Part of a small language model's weights.
Size: 6 heads of 32, MLP 1152 GELU, vocabulary 1066, 5.14M parameters.
Training: 200M tokens, 6116 steps.
Each number is 200 + 40 x the weight over the matrix's rms, rounded and kept within 0 to 999. Layers, rows and columns count from 0.

# down: layer 2 MLP down (transposed), 1152x192, rms 0.0278, rows 243-260, columns 0-191
# up: layer 2 MLP up, 1152x192, rms 0.0779, rows 244-261, columns 0-191
down243,238,232,153,171,140,191,226,190,226,222,207,219,160,248,228,225,178,240,191,225,258,181,233,206,210,136,263,198,177,176,187,240,195,228,258,272,270,182,199,136,187,256,150,261,225,114,252,217,223,176,195,213,252,163,165,132,195,216,159,191,202,211,268,150,176,225,184,178,204,250,222,223,186,265,148,221,214,180,105,183,153,218,209,159,188,190,202,203,243,241,262,295,181,212,214,203,211,208,216,191,206,181,168,102,159,238,204,179,215,194,159,158,231,189,194,207,189,167,134,175,223,201,147,172,192,217,231,156,188,103,206,226,223,186,222,217,220,229,263,206,226,193,197,156,270,256,205,200,213,145,193,225,164,162,128,136,199,176,144,263,179,195,196,202,214,178,182,241,161,186,245,162,294,138,228,249,181,202,218,233,191,237,165,185,186,183,217,211,165,188,196,194
up244,257,211,272,214,191,186,192,216,197,192,160,189,226,293,333,133,177,216,218,229,213,226,194,179,172,280,247,176,167,176,200,209,202,188,135,235,262,170,229,201,227,189,216,169,163,178,304,218,188,211,148,188,192,233,194,179,200,104,171,225,211,241,239,272,208,98,142,219,173,184,173,256,221,136,154,169,148,181,163,277,173,220,157,198,193,175,190,154,219,232,276,208,210,180,299,240,207,201,163,191,215,247,195,133,195,273,192,180,215,209,309,195,167,206,203,226,103,171,207,226,242,192,216,221,207,194,166,269,233,213,193,276,190,118,220,206,182,235,195,248,104,193,190,230,265,127,166,222,123,98,220,198,167,172,209,163,137,44,194,194,198,239,291,241,158,173,192,242,195,154,247,201,133,135,201,213,197,199,201,157,212,153,173,212,240,250,159,193,228,227,236,132
down244,207,169,272,182,177,194,170,211,238,240,189,242,191,179,172,268,192,262,235,221,179,174,205,241,170,186,255,164,250,316,243,202,143,211,165,260,233,185,209,220,205,159,179,226,260,188,160,173,230,245,175,218,212,195,158,205,249,191,220,277,268,214,212,157,133,223,235,293,152,198,275,229,126,190,208,195,207,129,153,271,223,205,209,231,175,146,173,173,163,195,175,157,210,258,219,215,158,200,132,196,118,173,216,176,254,238,202,283,130,211,167,229,263,240,242,204,183,207,144,190,149,222,185,186,167,238,212,228,160,175,228,214,153,119,238,189,191,227,168,107,216,146,105,289,193,238,188,104,158,240,212,175,265,191,180,253,293,177,184,181,127,194,189,251,241,145,172,212,259,117,248,180,162,215,169,188,201,137,200,209,215,194,207,211,140,202,235,141,187,207,175,216
up245,191,209,173,236,219,126,203,212,220,219,137,206,191,195,179,199,168,171,212,165,81,146,202,184,253,235,129,187,208,230,265,231,204,252,244,226,226,172,133,217,186,230,228,192,204,205,222,190,159,197,158,244,270,190,305,207,202,212,199,266,212,204,158,233,213,257,191,215,203,155,200,162,163,232,180,193,242,215,183,182,206,198,237,189,172,145,171,147,168,276,198,299,174,267,258,196,241,220,219,98,192,170,230,172,163,189,229,260,206,187,238,206,206,164,221,204,194,170,158,222,152,190,255,203,208,84,166,178,187,237,171,293,222,175,237,128,170,192,174,226,216,201,227,178,315,262,229,204,239,204,174,160,198,144,187,219,171,193,178,244,217,176,189,142,224,230,223,138,188,206,165,214,213,201,182,151,185,183,204,181,149,207,215,272,172,205,214,215,142,179,222,201
down245,209,195,189,241,132,287,200,155,210,185,153,207,106,192,204,204,196,221,201,188,199,178,200,128,180,189,265,227,182,200,225,174,151,127,141,212,221,248,196,201,223,170,271,251,204,239,198,176,258,198,197,191,200,214,123,133,203,175,247,254,166,207,178,227,153,188,126,205,207,135,207,216,198,170,114,160,197,222,162,205,232,310,214,189,209,197,60,182,234,206,235,134,141,161,251,258,194,225,219,222,162,179,170,218,151,237,235,168,237,168,127,196,245,242,258,215,248,217,253,135,206,213,237,237,203,201,236,182,264,133,125,209,160,133,187,183,212,254,216,211,202,212,190,196,232,227,199,214,197,209,241,202,178,218,175,148,116,267,176,216,197,217,239,188,231,263,183,254,182,281,212,235,188,255,240,212,188,206,242,169,149,167,175,191,162,197,171,217,236,192,203,274
up246,267,164,155,212,179,219,237,271,197,205,203,128,225,203,215,205,211,176,260,224,231,200,141,236,164,224,202,251,189,152,219,219,230,177,213,187,202,220,227,188,210,236,234,175,206,190,222,194,224,198,178,184,186,188,187,150,221,134,216,194,209,226,146,182,181,230,225,151,239,180,240,215,220,289,211,192,178,190,218,225,203,227,172,240,179,212,206,131,237,213,209,232,167,250,220,207,176,177,222,197,209,155,223,204,186,161,232,158,194,238,230,161,152,218,173,207,192,249,191,214,180,161,222,176,200,185,167,183,205,225,189,142,215,172,160,221,203,223,203,208,192,228,208,182,196,144,222,213,194,223,186,219,200,172,237,201,172,166,170,174,176,215,183,255,132,199,193,204,206,212,234,211,179,176,218,223,218,192,200,142,216,176,141,185,198,134,212,170,207,182,166,222
down246,201,183,186,149,182,194,198,186,171,175,209,204,228,144,207,192,156,223,199,222,215,182,215,191,185,229,224,203,191,144,185,176,192,163,201,181,181,182,211,182,190,163,237,125,188,185,233,214,220,195,174,200,152,213,224,206,230,228,257,209,214,205,148,263,215,201,240,155,180,189,265,249,197,204,190,176,226,197,225,190,161,128,210,219,232,175,236,225,171,169,179,218,213,212,186,199,178,210,251,195,129,189,204,198,225,201,195,195,198,241,189,267,188,198,184,178,225,202,189,179,213,200,194,171,192,220,190,184,199,225,188,167,190,181,178,203,180,192,264,201,229,190,231,157,207,196,216,188,203,227,189,221,258,185,229,210,244,199,155,257,217,251,170,163,179,222,237,198,154,171,218,226,201,211,207,216,164,238,193,211,248,207,205,199,223,181,243,201,216,187,198,193
up247,154,263,265,215,238,148,170,270,186,200,153,201,119,131,167,181,196,193,204,216,147,192,167,179,210,235,252,191,219,233,170,183,178,188,111,178,219,191,301,171,241,170,243,206,268,166,171,243,227,279,206,137,252,159,264,201,188,186,205,228,155,108,180,196,209,164,227,220,182,206,199,135,248,179,167,115,174,202,213,247,199,150,205,157,233,235,130,271,180,212,204,221,204,146,178,254,146,183,192,178,190,195,252,183,214,192,205,150,201,192,137,245,256,209,167,233,160,223,212,189,241,203,169,138,210,245,194,260,219,176,162,128,188,147,237,235,210,178,224,235,166,241,251,240,205,252,172,192,205,166,207,257,139,147,230,212,215,205,195,205,210,286,214,198,248,191,312,228,177,214,254,181,145,266,244,162,196,147,188,192,166,181,215,221,244,191,174,291,157,223,174,253
down247,231,164,212,192,209,211,142,143,198,215,209,249,192,247,191,148,223,219,181,178,197,218,174,217,208,180,182,108,215,205,236,256,204,252,204,235,188,246,215,254,202,196,251,161,223,185,208,217,239,255,189,202,183,274,102,150,207,162,297,139,212,212,224,201,196,205,138,172,252,192,143,236,246,207,183,247,189,214,214,208,231,256,165,236,165,192,270,178,287,221,208,147,157,208,256,255,172,211,216,262,195,235,175,163,166,174,103,190,229,144,168,193,172,238,247,201,154,181,211,153,244,119,275,219,180,262,168,188,150,69,216,146,171,223,251,208,198,212,169,171,185,286,204,161,127,235,201,203,165,203,147,152,215,174,170,208,277,265,126,240,264,170,151,201,246,149,180,180,162,177,150,147,189,228,209,288,282,211,171,201,122,189,282,215,257,154,158,255,208,167,160,187
up248,145,147,196,232,178,177,206,197,160,242,166,273,245,292,187,173,245,105,175,208,189,231,252,213,224,158,193,202,229,290,178,222,177,219,188,173,232,150,174,283,230,201,187,188,189,202,166,124,127,176,190,169,136,146,138,205,249,261,200,281,217,285,187,211,210,194,257,199,227,185,166,224,202,230,208,173,183,293,176,277,270,225,217,216,145,213,191,176,190,235,249,252,277,133,161,173,203,180,221,209,132,204,203,172,173,170,212,172,203,204,187,206,177,150,146,165,127,234,165,180,201,192,181,217,206,252,182,153,206,152,176,251,158,223,119,213,192,209,207,224,244,158,197,231,203,213,239,254,251,185,201,152,224,205,134,227,232,219,188,186,163,221,168,183,221,202,192,200,186,137,277,214,206,177,200,178,224,159,199,219,163,171,276,255,230,215,165,209,210,215,248,202
down248,239,175,170,146,220,217,143,230,161,183,247,207,175,164,171,237,225,201,226,226,222,231,157,193,222,224,217,192,216,104,205,136,168,211,161,236,124,161,254,151,198,194,210,217,168,158,183,245,190,183,205,169,274,208,204,175,85,185,197,215,181,182,199,251,252,158,172,312,226,237,155,221,237,181,228,181,242,167,175,177,127,188,179,188,251,172,138,244,201,174,153,221,175,208,200,221,178,192,194,201,244,151,202,178,183,233,196,207,246,173,240,250,197,258,246,202,179,222,252,228,149,198,202,140,99,165,162,148,139,231,182,238,179,201,253,167,270,210,245,223,190,165,248,232,208,162,203,201,198,227,194,276,199,164,245,191,176,215,234,177,208,211,171,214,211,206,191,214,242,271,209,205,192,174,240,276,188,192,179,189,228,216,147,205,143,248,155,201,271,148,225,225
up249,185,207,133,191,180,208,164,231,131,113,159,182,239,208,150,196,249,237,177,171,176,161,200,183,201,196,201,210,172,153,188,284,214,174,201,212,193,179,175,148,239,242,208,239,292,117,344,161,214,298,232,178,236,183,169,210,225,185,163,225,190,262,133,200,150,182,125,222,182,174,185,203,234,231,226,229,120,229,165,221,186,151,147,251,164,170,204,233,199,203,250,222,172,200,124,152,152,167,111,172,194,217,262,328,293,220,212,103,252,248,195,137,118,207,195,185,228,135,208,122,156,167,170,248,232,214,169,227,204,119,278,168,304,243,169,184,177,139,267,192,191,240,207,159,256,226,288,234,240,151,147,296,220,233,202,215,274,202,221,171,200,214,203,186,261,144,212,277,177,183,231,166,227,198,184,184,206,228,268,215,170,166,236,283,184,229,149,164,221,142,243,210
down249,147,192,245,201,245,237,199,234,141,165,233,173,287,266,211,156,105,215,212,100,157,158,322,206,147,208,223,198,138,206,240,218,265,227,87,251,177,181,132,244,260,333,287,215,169,111,214,167,338,184,207,188,189,220,264,171,249,189,169,213,242,217,177,213,148,190,234,225,222,121,172,184,186,227,80,145,114,152,170,221,117,200,142,209,102,228,189,215,177,168,286,156,168,198,184,193,228,91,175,209,98,219,284,288,229,92,191,216,171,198,203,196,256,153,327,250,272,137,138,200,188,124,221,254,158,199,114,189,190,154,216,182,250,263,217,183,208,189,229,244,254,147,168,220,271,216,275,260,240,172,103,229,218,238,167,229,331,156,219,219,154,156,141,185,227,155,217,268,283,306,226,226,182,204,149,192,221,181,181,211,184,164,269,191,242,216,221,233,222,144,113,193
up250,143,184,195,167,140,221,198,192,155,183,209,151,181,265,173,209,166,198,172,170,219,153,191,217,187,171,171,185,235,225,214,216,205,159,151,236,279,221,245,279,200,200,183,221,117,212,173,177,175,224,216,132,237,161,184,235,219,144,219,203,217,176,216,216,136,222,232,209,151,198,194,230,255,201,212,160,150,183,204,224,239,200,249,192,161,211,208,262,146,246,202,159,279,217,235,181,223,202,211,178,229,288,197,243,190,240,203,224,198,213,215,190,201,192,174,208,187,211,206,231,230,145,170,239,201,173,168,208,234,199,214,154,200,226,195,175,235,183,202,211,255,209,170,192,155,207,200,193,198,201,216,240,189,167,201,184,224,249,193,220,231,237,243,254,234,130,191,165,204,187,170,226,162,238,182,214,191,273,186,210,200,216,168,194,209,186,165,162,241,206,205,233
down250,215,114,192,190,214,191,212,214,195,179,173,262,207,161,215,196,248,227,189,185,176,192,233,216,194,165,200,168,153,204,191,160,197,160,259,233,169,242,226,210,195,235,176,269,172,234,167,161,171,148,213,205,216,173,184,216,210,207,268,207,195,141,132,184,215,172,219,194,273,216,179,211,138,211,221,181,251,234,245,235,181,131,200,159,227,254,211,167,151,243,193,205,236,262,176,237,178,220,181,256,140,221,246,234,237,194,148,216,224,188,199,198,213,185,173,186,202,190,198,174,185,115,179,267,191,254,209,164,234,255,204,228,170,131,228,153,235,198,172,184,211,286,207,165,221,189,180,254,182,230,149,197,182,266,144,206,179,193,226,155,170,225,207,215,207,218,180,187,180,201,280,142,161,214,195,222,189,185,195,190,207,167,225,234,188,232,228,140,184,222,226,218
up251,224,265,207,219,274,148,134,187,188,244,162,168,199,123,197,174,206,166,162,265,212,178,201,176,174,168,246,198,169,205,258,209,156,194,176,189,262,217,167,214,214,250,272,155,268,171,226,243,192,152,140,134,242,188,194,223,186,219,262,183,225,206,220,224,254,279,164,219,248,179,233,203,192,223,155,193,217,224,156,221,207,212,209,191,221,189,222,208,232,271,218,208,188,231,260,178,229,169,209,188,185,214,156,175,139,281,295,171,200,210,279,205,178,205,174,219,140,290,197,208,215,154,248,168,126,238,133,179,200,229,126,181,202,134,185,219,204,166,197,223,200,198,236,215,226,184,249,236,193,183,216,180,216,244,239,163,235,89,159,248,185,169,210,207,150,221,181,256,236,198,113,203,206,210,207,195,179,203,103,189,259,179,216,264,171,203,170,192,191,221,246,187
down251,150,130,162,265,211,174,162,151,175,209,271,143,220,170,126,196,247,153,230,253,169,153,206,226,145,249,118,146,170,184,181,176,218,180,160,272,192,200,184,184,208,183,127,255,282,199,203,265,171,231,154,189,222,219,102,270,212,229,287,200,245,220,146,168,180,179,250,190,125,177,207,160,125,255,221,181,169,245,213,240,157,182,234,250,138,242,123,228,236,201,164,202,173,221,246,227,197,247,221,187,221,184,179,190,253,144,217,227,194,206,198,207,222,218,250,154,228,201,256,214,205,175,175,174,182,203,152,197,154,160,155,234,125,281,227,189,153,223,180,278,178,180,183,243,228,188,178,159,209,237,232,186,226,224,206,272,124,224,172,201,204,215,232,227,246,183,203,232,181,227,222,186,143,280,183,215,265,172,132,209,230,217,198,212,101,252,213,214,229,234,165,228
up252,191,168,187,185,192,138,137,209,235,102,239,183,212,256,191,234,197,114,230,239,216,250,210,128,217,259,236,250,149,196,164,216,217,147,180,175,200,212,216,212,229,134,192,188,185,193,258,157,221,119,271,205,190,255,203,100,111,184,184,213,174,211,273,213,189,167,236,215,193,218,280,167,176,174,166,231,227,130,210,186,185,202,167,182,201,202,292,158,155,170,230,163,192,159,192,198,162,135,233,227,167,149,211,198,203,260,149,179,208,252,252,193,190,190,256,195,204,176,167,240,126,219,193,200,269,209,208,161,231,193,274,204,169,254,229,96,159,256,192,131,147,183,250,183,258,178,261,210,220,227,220,189,196,223,258,175,251,193,181,194,209,202,222,118,189,257,250,180,215,175,195,231,220,216,261,200,219,200,214,165,238,190,192,204,169,236,178,214,207,214,176,156
down252,174,259,292,187,204,239,254,166,176,189,191,145,209,206,144,108,195,295,173,217,183,166,161,259,221,100,260,141,226,181,177,224,176,236,198,180,178,150,169,129,209,249,217,210,272,257,177,260,182,228,174,200,222,195,157,193,257,200,153,203,231,188,225,172,218,240,168,209,221,186,168,184,240,245,165,264,130,198,171,238,137,199,169,282,193,226,207,176,232,199,185,261,210,166,221,186,189,283,160,213,241,170,165,204,207,227,233,219,203,162,200,248,253,192,209,240,201,164,223,183,235,190,310,206,160,161,183,215,158,191,163,237,165,175,216,210,190,228,227,227,151,166,240,222,136,169,257,256,154,171,184,137,197,163,174,168,205,290,200,105,171,242,188,166,228,200,126,151,204,157,142,196,188,215,223,185,191,172,156,209,218,245,241,232,193,197,261,273,184,219,174,216
up253,266,116,161,154,240,285,173,240,167,222,258,166,189,134,216,177,199,168,202,162,162,198,203,246,114,218,167,178,164,223,273,190,187,210,199,299,165,200,321,214,224,190,159,211,126,191,232,294,176,178,218,191,203,235,169,146,248,145,219,204,238,153,149,147,214,204,303,185,257,151,213,171,177,206,217,169,240,149,203,182,177,205,230,179,222,155,160,180,158,196,216,225,199,253,269,174,186,213,188,235,219,198,166,213,169,177,233,194,207,186,283,175,183,198,206,180,181,172,243,220,153,251,253,210,201,225,256,159,187,169,192,135,202,255,182,161,182,192,204,198,207,158,127,287,108,170,263,114,205,193,222,218,186,216,222,193,235,229,215,194,211,179,232,183,204,221,145,256,214,276,202,259,162,200,216,238,104,232,192,256,187,272,147,141,219,180,244,186,208,204,169,197
down253,186,216,240,201,158,166,193,196,197,199,137,199,229,217,206,223,196,198,213,193,205,185,199,172,212,231,236,218,252,195,142,229,197,211,215,118,256,174,182,182,151,207,222,183,183,191,173,120,220,210,201,226,235,241,220,236,134,215,165,217,187,224,236,211,196,203,181,195,142,232,184,184,200,192,244,189,169,233,218,206,215,187,167,226,172,230,229,201,225,169,177,214,209,179,161,188,217,177,186,186,168,233,207,189,212,236,174,196,180,242,183,198,229,201,207,226,243,213,161,205,209,144,145,151,163,210,220,209,181,238,219,218,201,198,234,202,219,205,165,181,180,225,252,176,283,226,161,270,180,233,213,142,221,164,196,194,186,191,198,206,201,211,144,219,181,159,214,189,160,118,243,150,253,227,202,184,215,225,218,187,222,144,226,210,207,226,173,220,209,205,214,233
up254,225,160,190,234,163,168,178,175,167,278,268,206,214,174,206,205,115,150,204,213,199,141,252,197,175,151,181,249,188,243,185,202,220,204,116,176,137,210,122,195,196,247,190,203,184,236,170,256,109,251,231,202,171,210,244,182,185,178,221,229,220,233,164,265,202,227,173,202,170,186,202,190,165,234,240,220,179,163,273,222,189,284,192,279,211,175,206,183,204,189,236,176,186,221,184,172,217,231,190,252,216,139,160,203,207,202,244,179,171,163,202,149,203,147,192,263,209,142,238,210,185,198,176,213,152,254,218,195,262,146,191,189,219,244,191,168,192,272,211,152,210,204,206,201,195,181,227,192,251,227,213,137,202,187,220,200,208,190,205,181,230,251,172,219,186,206,204,202,150,202,227,218,147,221,196,172,200,194,202,179,154,189,191,231,223,189,222,224,217,217,201,176
down254,135,240,156,201,204,169,206,228,184,200,204,174,181,213,214,198,226,227,204,205,139,252,152,204,192,230,200,168,169,199,234,233,181,198,229,189,228,220,299,141,220,172,194,199,175,165,257,192,222,247,213,169,212,172,210,222,232,175,217,162,194,201,229,97,185,179,212,159,167,177,195,195,139,141,131,209,262,171,190,160,203,140,206,143,200,239,185,206,209,235,232,213,212,200,208,143,212,254,256,159,170,215,202,218,189,234,199,219,225,239,212,225,220,224,192,208,178,169,188,209,212,184,205,233,277,161,205,258,214,228,209,222,212,166,232,207,195,190,209,178,200,174,147,224,165,237,190,181,156,175,261,270,171,172,213,234,218,216,181,203,196,179,219,194,185,203,175,186,216,236,229,194,280,183,168,210,216,161,240,143,237,216,234,208,151,140,166,185,193,232,183,217
up255,217,188,149,188,131,178,180,231,167,203,199,107,217,267,202,154,171,172,279,209,144,181,266,188,199,193,262,307,277,245,190,165,199,191,189,166,189,201,178,209,110,265,156,205,195,267,235,199,199,128,202,168,239,249,160,254,188,193,168,294,154,312,255,268,166,203,146,193,210,170,193,191,156,192,175,201,183,185,153,233,116,222,159,125,237,231,192,153,213,214,254,191,265,264,200,256,200,237,167,260,210,175,260,188,194,127,241,203,168,193,283,172,213,157,277,184,211,189,271,221,175,196,143,263,170,268,163,127,244,232,121,168,183,226,207,234,208,191,159,149,120,231,269,182,229,257,117,196,174,278,111,203,218,149,181,280,234,149,235,142,198,165,267,166,234,291,231,157,205,251,175,179,156,208,174,183,209,148,213,213,221,178,183,267,259,142,129,146,140,288,274,231
down255,217,187,143,201,210,202,197,248,155,129,151,88,153,251,232,133,180,190,244,270,229,180,127,234,188,172,130,183,217,219,201,259,203,251,201,179,277,239,244,149,260,173,200,183,203,142,235,189,231,198,279,86,205,220,271,199,144,202,236,280,116,202,293,199,240,141,167,189,169,211,303,269,204,190,187,150,172,176,173,200,113,177,234,210,131,230,170,172,249,202,239,190,164,171,239,185,225,274,176,252,193,212,155,264,152,190,250,270,266,265,293,146,214,117,162,198,191,215,266,280,213,131,119,197,166,219,181,209,278,236,199,118,154,151,126,244,199,283,173,223,216,165,248,189,215,125,158,241,163,256,202,191,162,139,152,186,176,204,182,285,168,147,195,137,227,249,176,229,172,241,119,295,260,199,275,170,272,246,245,315,158,196,208,286,148,187,109,206,139,160,127,206
up256,217,153,193,171,159,204,147,273,131,217,236,252,262,281,185,219,153,215,259,172,274,162,204,223,116,188,153,264,233,185,191,234,227,180,227,239,204,154,213,294,215,187,211,125,133,227,297,151,213,210,227,228,199,122,206,202,195,247,267,229,219,262,128,139,239,266,179,251,276,287,190,168,183,201,282,259,175,161,221,222,199,198,161,152,192,171,167,217,137,182,177,172,123,242,186,199,190,188,259,191,213,189,181,306,217,174,211,162,206,200,150,163,168,100,192,299,178,244,184,232,196,212,134,189,226,248,242,217,179,164,230,201,184,281,199,202,210,155,164,130,136,284,237,185,220,125,188,251,176,300,137,141,196,216,206,167,126,299,162,209,221,283,208,261,166,210,148,114,175,211,192,297,182,133,221,164,153,193,210,198,216,213,222,149,234,219,196,265,184,132,198,215
down256,161,225,204,181,83,211,184,175,232,170,177,177,198,206,221,203,219,192,174,260,114,279,248,214,186,293,205,220,167,225,170,142,244,232,144,214,262,199,177,169,131,243,184,284,219,258,140,106,176,243,266,185,206,190,213,207,214,155,132,174,156,202,263,223,194,173,174,164,161,234,195,130,216,161,203,149,220,145,219,212,219,210,209,198,247,208,200,190,180,200,206,209,217,246,169,170,218,205,206,215,176,205,149,143,75,303,160,210,153,99,283,252,148,229,207,174,204,209,168,169,196,236,181,191,117,201,220,265,189,279,161,255,197,215,202,270,220,201,168,222,191,147,212,245,236,204,176,176,234,147,276,263,195,231,197,203,212,135,208,148,233,216,241,174,263,240,218,235,242,194,126,156,151,230,238,201,168,241,208,241,289,183,180,221,179,185,213,129,220,213,227,225
up257,270,172,174,220,113,152,175,131,214,188,240,155,253,177,157,180,238,202,252,230,168,157,265,213,192,174,232,254,167,273,177,230,98,201,193,166,212,190,190,267,174,231,189,158,258,171,177,204,219,248,112,173,211,254,190,252,191,151,218,176,212,229,210,173,130,223,214,189,149,186,265,247,197,258,253,174,154,220,148,97,164,241,166,218,188,237,167,151,288,99,256,157,194,148,260,201,201,220,129,131,173,211,210,205,173,226,265,203,99,181,198,164,192,207,244,178,224,155,106,159,179,267,210,234,166,186,119,287,280,248,331,86,256,206,132,164,205,248,223,257,142,219,137,191,241,238,248,133,108,183,229,266,263,194,271,169,337,300,239,231,162,205,183,266,227,172,191,283,162,180,163,181,222,254,196,239,118,205,234,218,191,197,182,211,139,195,241,198,146,160,127,271
down257,184,199,252,137,224,219,187,183,103,195,157,250,298,238,212,190,131,159,174,225,205,96,188,187,125,230,213,216,163,271,218,223,235,309,137,183,191,129,192,124,245,247,219,161,207,252,232,212,201,179,192,163,162,99,209,194,159,226,215,280,174,244,124,156,170,217,240,209,217,121,173,104,247,198,239,248,219,178,210,83,194,220,172,250,195,226,167,204,217,234,294,234,175,153,114,164,229,196,205,174,160,314,207,205,197,241,237,95,98,198,221,244,210,268,103,182,129,101,139,183,151,132,271,333,190,289,161,127,211,288,232,261,192,126,207,148,297,182,170,258,223,193,218,274,240,113,200,228,231,257,211,187,237,213,261,270,261,204,131,370,181,121,197,131,169,180,183,162,252,229,181,180,249,202,185,183,238,165,198,203,251,177,171,169,275,172,259,158,222,186,324,185
up258,277,168,239,176,174,210,94,203,137,269,183,226,218,213,93,212,272,187,150,187,188,211,151,231,205,171,161,277,233,118,214,191,187,178,188,250,179,235,226,218,262,206,204,208,169,137,188,244,213,237,281,235,259,202,144,233,246,282,184,192,164,174,141,158,223,210,165,243,177,241,152,190,182,210,222,169,240,194,230,202,224,170,230,163,156,237,212,199,207,168,218,228,190,299,168,232,200,175,215,177,230,196,248,240,212,146,191,240,227,209,228,182,172,210,173,234,215,222,200,133,212,217,216,209,199,272,157,82,279,233,174,138,173,256,231,244,253,200,174,164,176,184,105,202,185,203,190,171,176,173,176,181,174,249,209,183,188,116,213,255,231,191,176,237,191,210,243,141,161,173,234,130,214,211,199,155,162,143,232,162,225,161,205,206,229,212,167,189,146,140,270,201
down258,224,156,217,177,266,199,136,144,213,157,205,175,263,231,217,242,249,165,224,242,223,156,154,228,167,166,258,182,151,248,242,202,207,190,218,195,123,221,266,170,177,226,181,297,216,219,194,113,210,223,193,326,202,219,185,213,186,229,202,137,156,214,165,211,208,245,212,228,194,190,212,231,167,259,194,116,209,213,181,156,213,186,252,207,129,233,242,180,243,170,227,177,140,274,220,268,222,303,202,160,286,126,175,300,195,243,183,252,175,240,185,170,186,206,173,102,79,256,208,217,188,210,239,194,201,173,163,201,194,307,211,164,134,212,162,205,199,240,179,153,219,141,219,247,230,153,210,231,169,205,125,305,198,218,166,208,230,182,172,216,184,189,173,173,222,117,268,240,150,228,217,170,217,223,175,254,222,189,181,135,163,123,140,184,172,158,176,207,244,137,158,262
up259,181,155,193,225,202,187,236,261,177,184,175,171,206,171,224,226,230,129,283,169,206,228,184,199,143,163,240,200,237,230,208,200,213,189,126,143,128,233,122,229,213,207,209,211,137,191,176,130,210,297,207,182,201,158,233,263,222,226,190,193,166,174,178,221,143,260,255,151,202,220,193,209,244,202,140,186,96,253,130,231,211,180,262,120,253,168,248,239,220,215,220,217,243,239,204,150,323,213,209,225,131,169,211,261,130,226,201,232,215,148,256,165,168,182,226,167,168,159,232,150,260,201,146,191,173,173,231,210,274,245,244,192,181,213,300,147,208,178,254,154,157,171,223,204,195,196,138,271,196,158,191,98,205,106,148,209,259,209,196,253,233,169,211,181,242,168,221,151,223,196,190,201,181,229,229,154,219,200,245,225,224,167,238,200,185,196,248,200,174,200,177,211
down259,170,254,170,204,115,214,154,248,254,195,221,180,201,157,155,181,226,192,205,169,201,173,230,265,149,156,210,220,204,228,265,239,208,225,179,185,238,252,190,157,170,193,182,159,145,262,147,177,200,156,243,206,180,253,235,166,239,180,170,189,194,197,291,200,133,170,224,166,244,248,268,203,166,179,214,106,221,150,191,176,349,265,188,227,200,236,210,271,227,238,196,192,236,226,192,141,218,217,218,253,195,183,219,185,283,147,146,263,126,154,232,180,219,107,168,204,207,221,173,170,190,171,177,202,86,96,214,258,227,215,236,298,176,222,161,232,214,229,202,122,177,263,156,276,177,219,216,217,170,199,185,163,233,283,162,162,219,205,237,179,201,202,157,154,142,147,209,176,254,275,134,204,250,202,274,192,205,185,241,125,201,186,196,190,149,179,121,281,200,223,173,173
up260,132,130,223,215,258,183,173,183,195,206,224,211,247,229,200,218,126,172,240,147,184,226,193,184,140,174,209,213,202,239,199,163,264,179,222,205,217,206,187,200,296,232,209,199,164,222,154,169,156,121,200,181,183,233,152,219,296,168,197,333,228,260,164,199,174,191,231,223,235,194,254,176,196,199,165,192,190,216,170,206,215,243,106,197,197,186,188,209,193,200,180,334,271,257,186,177,181,286,229,187,218,241,210,231,204,194,232,195,166,144,205,211,176,87,166,199,219,215,231,207,136,192,277,144,249,170,212,192,195,158,142,105,172,263,147,163,214,172,222,193,217,211,206,227,181,222,202,196,191,227,142,112,324,204,174,217,178,234,231,233,320,160,264,136,112,216,188,266,189,170,185,164,139,168,222,171,205,263,252,120,210,185,185,201,218,264,192,213,260,221,264,275
down260,285,214,164,240,199,180,183,235,179,206,160,202,214,161,186,161,275,213,241,275,178,214,223,191,219,206,240,170,215,151,227,233,132,180,173,212,207,183,202,252,156,158,216,220,215,208,249,152,184,229,269,226,165,202,199,251,147,220,181,122,150,219,209,197,220,187,217,136,207,178,173,217,173,223,187,200,234,204,175,204,172,122,248,207,188,179,149,194,201,230,174,166,175,165,204,220,198,152,183,208,166,121,173,145,209,227,169,197,231,325,199,240,219,297,204,215,204,174,164,234,217,196,144,288,250,218,154,167,187,190,180,285,183,224,240,204,192,229,167,270,225,182,202,187,248,250,242,242,167,176,230,284,181,204,208,192,208,172,130,209,98,204,158,226,268,154,183,173,205,164,193,225,316,267,217,212,266,134,91,230,153,220,119,191,171,153,214,183,204,138,186,205
up261,257,213,137,168,198,210,190,151,203,225,155,215,158,208,160,174,222,226,226,208,181,230,202,209,169,200,225,158,212,261,205,222,206,144,166,116,228,145,230,230,197,233,211,171,233,207,168,114,203,241,184,204,201,222,193,88,129,194,200,199,197,193,194,242,217,187,145,220,202,192,165,195,218,173,194,232,230,183,166,172,224,186,183,210,160,206,153,245,243,159,215,163,255,205,237,145,226,232,207,176,251,244,181,231,248,188,244,230,231,186,206,203,192,181,191,253,192,218,227,260,154,175,162,136,178,218,203,121,264,241,235,174,283,152,258,182,197,142,168,292,204,221,255,168,152,200,190,194,247,176,173,171,145,216,219,176,278,215,198,228,185,234,204,222,282,192,217,198,257,239,243,162,222,167,249,170,218,263,155,191,167,223,285,212,193,246,168,214,107,167,220,209